Part of a small language model's weights.
Size: 14 layers, width 128, vocabulary 1024.
Each number is 500 + 25 x the weight over its row's rms, rounded and kept within 0 to 999. Layers, rows and columns count from 0. Numbers have three digits each. The size before them is the row's rms in percent of the matrix's.

# layer 3 MLP up, 512x128, rms 0.149, rows 128-153, columns 0-127
095:505473538485484496487456473488542519472492546509469495499508486523484527505465494494492510514531490506503533500549497521489517507526504502536444585514481542474471520502493487505486524522511510512486471493526508518523476521524501500501503489526483480480503485437440519544520544542493481498470509480520492452488474481559474485490482527513470498520497478482512500491482467524518480495560
104:498508477499498490537472451472504475520513515484539487510512498488528481507527515529522494453500476521503474499449518493485508514504476514535485523508464506581490556489477493515506510516479504502549512489500490521504513515508503455481506533492536497425509499497491478515430491526495472495469475488455457523498496470476475478471502482528483501514482426479519491491497503522451481529489
100:516538427466494494508484495498487488509490483492509509531506515535488451493499536502483480501500531523440469475504446516512493514449538496445501508523560521515533504532508433493489541529468522522516506508486500490501482519515513537523527495507530497484506521469506521495494473503503535526485494520530471501554505522499500474539508490469509486513492516468515477482436461484502477502532
091:511483458524467493491495511470529501469487514527478466464488498522510483508467474502468498481494456529469523499542500478489521504458492478514502529504503525511504469500501491498483498506506527485484556429544523541519541473546505480536491487480517501476473491511511514491508508581468500503497487467472541498505460534560480542467492504522472483501508464513471519492528511481538505529490
105:473484519512478492480496480502492481479485504510521523504499512505504516499522533517519484501497509479490476517485497502471522455481502509516492528562478511512551467458530488478496494491482478413467553478502516518455431469488481524488477515483457461495518507505501484522504523516480547451509491456491576524477479488512480506485481470484501523498512540520478519496505544461506496492532
099:483520471487472480523511521485530472489494474493480459480522541547485518486472524490499504453522460467469532532496504491521475500501481529495496494547498534517492520528514518481508484495517467499511512514511489534508468494494526505484516487499527480469520492525510507527493485514510485473508547496525489489533537501529571502516554495449495459481526523451487512460491520498480406527482
100:556474502492504480530496497517471520511480489466474495523497509458527557472528486497480513462533484442560507544525503529539458528530509465467537489479507493495504491516497486506466510440496463495492483469516470469505487507506525529495512516466521503509466471533522521473514491504470474506457445519524487520520527513481508517455515471496534518516529496504492510488482511475506492463544
099:516513492511494470498522523503485516483487471490533519478496547526526501507517498520518496538520484489504465519525499509493523473501512481482453497522530542547490546501524482491515490526503510523497460474489505520464572517507491424449509533494506471461507515508468487544464498494496481475513489478524484541532509447528487484513532506475434513524518464517477520520508492515466485541481
113:499500525526482453524496478503484545520496492511533501518475488482510516501485518502447496531490520464546513509471524516498510480508524449515512536433486490548477530512520500483519455532484532461453482511551490514487520490497529427527521496498498474502489513523512490509524472475547524497517496532517478526469496511496516450481476516492453479513496454497486497498494520524511552525520
105:518474451483496493493488475493539504540525560537463527469477529469503512498520498462484489489493506535544510499494523516484512522465526464516532522466507478539503474534540501515492539454526491493533481563493487476525515493484531547513486507470531528485491507483516541466508509478523500508508487514511495532509475479450504488498524461519554504453544528488481514521491483532504525500503
109:470486504508519468478524512482532521503506505509522466451475501502488497473497516458500523511491497541524503555521478540540531482538466488547542518539481500504469484511477522488494484492519484488533530485528515514459473493481496516472480524475486553481523494513452457522498499514485502503509515446519521463504534488428484519488517497521545495508482469476489495531509495548518463541515
109:546490506534445461462508498464488532472471471493496539508491483473502516498488495563507507520486508476505550480499491516539539530463493493495536514465502477532477499488489503548469464507504483537498522503482498517483490494506452503538505521523474552439485516484477524490494490457499536498499477501569504500523496483515527497534496522503488500454493483540516544500520522519516537514510
106:509483498460473489474458486498504488500524508520536494479535473539481479524484574517461475472486512466506486453433483490485486533491542533529491541508471538505468531473451500499490501524521525479509492524491499519497513492536513532499540522481495493492511531465497488512541514493512487520493488500509486479549518490511501510553513491495497499494451466440458517483479486530492453505504
107:512514534510480506533483468478480516508518519532483493506533512513525494518503509502469462479445492482503498522481533543488507505480527483486519513495496520503472550492496503496469487590530507497492433483536491454488471456494514471496501492497539509474503512467495494523479480468514519478482516480492503543525516525472504505481483468495443513480418457493483469504533500510481476465511
092:451516480541525497500524478564536518489515514480516554520500542496546502515471501490497517498474508487495508467479484500469515491500528458506466528439504473524440503498486458498481513529492458475491501511503516498507498495457531522461497502491490536452507487505494495538525515538492509489497462488562498531471472499477478517498515532550529488505502480468493484502488494453492519549476
086:501528514476462484494488480488485516490499435512518454525526507509482487473536492497468531505507461495508487528504485576484465518511499518506480463502497488527500476502547528527531478489495481498515541518478490488466515508455476539469458498436536504511525484488524508485480512506481464467448484452489509461528518477513554510501524471493508538492547526498506474509485456487506496488501
106:455470477539484493525462504507506544481477504477465468484502473433455486543548493536480500528475502497526511461504524500515529513481493487467522543482523492500518503514476465553535510474479502501509515429478483524457489497485449494478515548486510495459516502532513486457530498514476495507510492500522507482486492465512519540503496495518537499511538499543513491504514468524503536488513
109:502480496477465475482490485491489480509544517529476495501494498537495470520506523504498456523512499488536501502448511468524507484523527522514483512524511530488508496498506514468492458482471517515495504482558505529463539507531498483526491478497474431525491474556502449548510478503565530508518487479469503490498509503490502515445486459463514485478502539473489463479485521490486447529543
099:488520476481487499566482463495526502456536492518508548472495444460527502501498527507507521502528478480500493518516453520532507494492481492528530485500526487532508509534483496530468482490498481516507540537536493493542467484451543480485506482513566480459468489519484474485498501519500461503558506457525528505469475515496497489513473490492503488500548485488534512488529444514470508482488
098:526490489506475522529484482546475517526484501514494452538492520516507491457499527495506530533497491496533557513525508507490545485498492437518561531456528509508523479529476480536464519472480486498460490504525518452510490478459487525509460514480491527553488532470527481470526495517487459489529512495517540464519530494497495537468469474481511469514494517494470520519519530487479507484507
096:548516527467444509457480529452495494512490491456484492496514508430532474543523507496507494495516474478506482523507459473471520514494515495481508519479481483482517507529481499485471503497503470513509506512513446492524508452521482531488472490499493517535522468486495475486499508497499497512467511473494471494505528459507510448538523474495516480465476484458514462447471477517563538504454
103:503508512498514497516526516504525465499474492534507503447511508456515471507469543515466536505491502440486473512474533519498495531472524456513470511536466471506468503498452491490469493512543510507505493506519522478475515496518552499455491444509508503500515512474525472491545511514473489440502501468506493496504482513535543525493506506490523468479469456502436499468469550471498503488480
099:537480508505504519536533487460545515498515514498521465483485487514493512497540501473505477460501511483507552526481555542511533505502528524501499476510461520534487494480492483507506506493467550445505523529528486503481536485490431486550497479511538484477494506477533483444508535507468495515502487458520457500470483515507528508520510512481496500541501510500514523536435461506512497511528
113:483537468493487511443488452492482535487512498489497491486494503497508487467504509433513500492502503482441490493485441501476513529507511496448511505510499499539487495490495487451440522452498524528509493494516526525460559476509545457473550458500501469482513503525492523499524517509488515523455468560519503475504487488499473513497520496482483517504504519538492463477521454502476507496514
101:481478489484467542475513537523550529513495509529511528487511474524540494497491524500527518529510469476494498523498521535512518476494521456510523499455523473544502523519525467507480517469490499501535541523522512480530508500523536527496560482520509529469477500530515520489491524542529473492525520481492513478470475487531528548494477521543509508467478497488478532525521456454478552461498
091:510511488469506441491500497478506537468530459507516479483484511534490474487495479507520513521505478522515506536506508536466492454510486497505502457495522529538540475458527512470523501486495518466491536500558467466471468471512485482504467488529494527480532478522494495507539511461488545470486519495539504496480499530506474541468494433457457497485504487539514494488563496506509525512505
# layer 3 MLP down (transposed), 512x128, rms 0.106, rows 128-152, columns 0-127
098:523474521451438514536519518473515535486496571523536486547489530509484487504488487474531515544563480497494503522477511491507497480491487476510498438479549520493532459489519506513503508518465463490493429513501489504548507526497521519507479500462519499460511482506496465477511523484519497523509506524507527469523494504510491503494494491499520497511494452464470521505535526464467512531481
105:461528555486524514530510517479493502493443500501512470472543544511536518531505465497491504529507534522509510498509521494509493504526449500537498489515540539509503479481545522480524511492499502526528502530492511456506516455476514502513502516458514494493516496438485545470577504474503509513518530474486517540531494500519533508522490502503468528497514537522538481523533535529471492486535
095:519503479459465548505528515482488523493476495527501501530512489480485491556546530497543483480515506488555494479522481459521498435530496454500523510457486435459513505484488505487520499498515483478492495526487478503499504570494545477496459501497499512482517510474508493493493505484479531491536502491488496459433444485465458506504457488502502449483512481481492503483505487509500486502495
104:483505526509491481535488512544494481522513509492534540501513512492538459476493520483519461487527533509526533521476503508535489530481536505458512468516516477480513515470488522502492462540486532542514451509524487496527459503475524509492492516525496516548509524510501503480486466488500479473499455550516500522502476512481504497511487437534504475492486546429480494509433487504460484469524
107:504465471487523517456480470473469519543496492497519502490513547476522469463479502511512481543506499529521506511510507514473464479508484478467481514528506508480498542501506502449529494478479427508478461534460485503491526512558538509508515513485517501501491460470569512543468507478526496497506520485483493517497528500506518488496495478495542507492458425493504540479483493494530509512458
106:502537524435508521524505433479488520494453497473475506505497488482528514521486571500511514529483502513501494482526490524524488540528545542515484468492526499527514529514479473500507463473495507496485470508541508489508499490492491512523502521467506495401505488492530481490458495504487501491549509476513462504487492522515476512450516466536523501498495488484549530495523486512543515475495
096:478483512501518485526496501460468487514540560480512504518503438549496519517456503524494508531517480480507513470506494509447480467493474456443519453547474516514455515466494473530481525484525520489490509453502549487506479517512479524528553502537505488519517490534477540497505517515528513454485505473470509485477498535488512512514507468511483488471514489492501500506461483476524455507515
096:539531543496517494547510491498503509535514538541484463531487492510510509470475531473495539546479511490446485542457500466476513485517519483520456489557477480526505500529461545439529464515467514490472498473505504445537488510477500513515506499490485527536508477510535480473506508481490512450485488493473539481490479483503503508498514519516471494503499524519493489445515483496523513477541
103:516521461492497500511474508543465503522486506495524528519513489473477519481532509493489510498483472517478542507480477500478508559513509480447500512556463556512483482463490487459436485519460495484500520466480490462460503543510467501513497486517554489524545514476503488461496527472529515457541456480476506482534537490484490489529497502487505506504486507506497537524498487462539502533508
104:534525475479490507485454497549519528515527478484514559488468543529517525490527501484474501473510481482496495525485492483511454504492467541486452458525506485458499472480474477503536488505540502500519514486490535496480509512496477470518473431499496484515519468491504511514518502493528574520529511482543536475472531525483493554462531492499441522496500490499529508492497484496471486499501
103:494476520490465539515539502471489462473469501490518572484485535471464539521524472493496510508493527510508483507488503508477472488505502516488485512504508500507458510492478506474441504541536502532470500508537495503519496514460521519526485506495476444550518494529518522529448480542475483452506478545501489492507474497506484438525489516519473497499481486535521503504455486525542494452483
102:466504526498511486509491507517539476488518506559509458492496498483466487487457502493440484447459454543467485522501494480489504477561536507500507516511495495506526492495492485500517462507532524517525487492492528503501525497508488495512517563489496474504510530503507474460516475503493517504522544537483473500457533537534505511456487512531577501525520549510524490478454482518478493482496
110:555494501493450522502527489500495502472497494565534482505475534507532465482514493500525522478480482501542466464517508473478529494461452534517509520487467485510445484510522492494488508527510479500521486494459493473514500531505539510507499485502545530513478479520514532535561505479479481473495498558472513458503471507495510482511507520484508502515428519520464477501509469482495534467535
108:539504518536509503544482500520498540505521440496498499479472463508504466495534500521506498488507498503545513501499479489498445515480495513471497524478485546496482508479524496503492506480488534522497514486470578493531526521510522458512515537565486508511498532542512492509532485479491493478482517523477493515450513411532486508521467475509508543545511492520499486487486504491504478539535
107:497518530528509511460497467501491446491451466499518552501500465471449508540535511509506489484492458518445511488506490520523535465516491516487503488465456425483509536556472499510530473481510476456459513518462492475507483461467500516472502485479509480529495509472525455507508500476498507489502504527503486482525483497491495541485492545513508517508491497526520516479506492516437505518483
082:507507509560510486520512477443526509529567527508488489525470529494504505528519468507485537491512516472485502492530485468539507546502506488480497503515526495474497485497477542510460475478472489515507477474532544500483498526503510528495515468519471503550482534516489491480492465501493507500523515456502458484550468467499500482526531502482504485546500537490467534483459540492524432496526
096:542489523509490571506533527485486470533519505465576527514552510509529550513492533477485540520514515483502463495506460514513513481515493541504494513503502437488478492501512466503513530484495533509477473494518475513503503490507457532515459478514461516500466508549545518537479504473459506502481511505493524485499524505489482489494488500467497487531495503507519512472481478485526544459450
103:505524527536506538505497462541503516506523492487486509540492452500449475519506448467491487476512473512510541462477515473477514535469545462518448497520513525502514473510484519499511487514496537514508511516464466490489511470507510479511477507445469506528494568461574514500488522502501497522473499471509519508536497485517518514497517519525524535508504512524511497516500531471483450468463
094:470560490508494479493492455483490488514490499449495456504493510510497517547504533516504525487512515513452514476490512493493545524505519475469514454480487482443492515543504481503496470480472502499486519517483510516520495496546452514479484515472467543455507502535520538512496492469532499494542467527497476491486482483462506544453477463477515510542557524521515482537507496477507513465472
114:561504493489479525495502534503497500508476495463469482485478505510544523460443463473522535497470518484438524474526474518527482513490492502531473514476467502506546515476491532511512513526507536438505486485510519486528508499496455502487509544476528527545492519495522506504492483482541513511522476460448501517503520519526526495543518487471452522510447477460509489525514504475479504504495
095:520492489485470546519507557476488493477518498494493506507481541509507500540496472503477474587508490500472524519499501514490527495494516459478512497553499498475486537518539505450469530488533535435483496493506440525457509473440455507505504485475511516505513484493530486520460481521496511494494514496501526494514523482521532470488485497554527491550474476519509521492493486486499485499468
101:448543503477455486465519524489459558533492503490547490495471489524515523497491464539470493533500520555522511483495468490490517460489489553517539481518529513511501473504508495505497491500488474502503477496516495525478496505497502559519488520498492493518513443444493483531496469499482479518485511493525467510500517484512459474480510517451492560481483501470475528498458525492481525445491
095:499520489503512515460472500517475479566494496500568555448514509448499455461516518489480508467528497502490527512491478496490507493490483492538503532553513493501481530519505475521503497545506507493483528464494478514503509521511455481494518456490474486547485481474477537462481477495466536500512518490477468490443489520490509485454486519505507508474542510488507514456541494504531532471488
094:456506540504524479461518475481523494502530518503497445573546511506487489455481509554513508461515520496520502501502485491487499478474523491477520464482506499488512514527521494535533518517532496498494509474569469508518561466487540508524534478523548483521483530518478465495513487479526517509513482519465505498501524469464490546510483537442503513516511489511505533508516521515518515530490
094:476501503502512473507475524446468443503489528503477476504467533503496534522476445514503482461519482542476469472508530514511480534511488518503473464521518526542502524495489519458480477531533495491476490525503487469554495528463494529453535491447464470507507520536530496497454500506481477530526490499507444494495512511487495497506492528480522529519523472485545512500453508477506461491503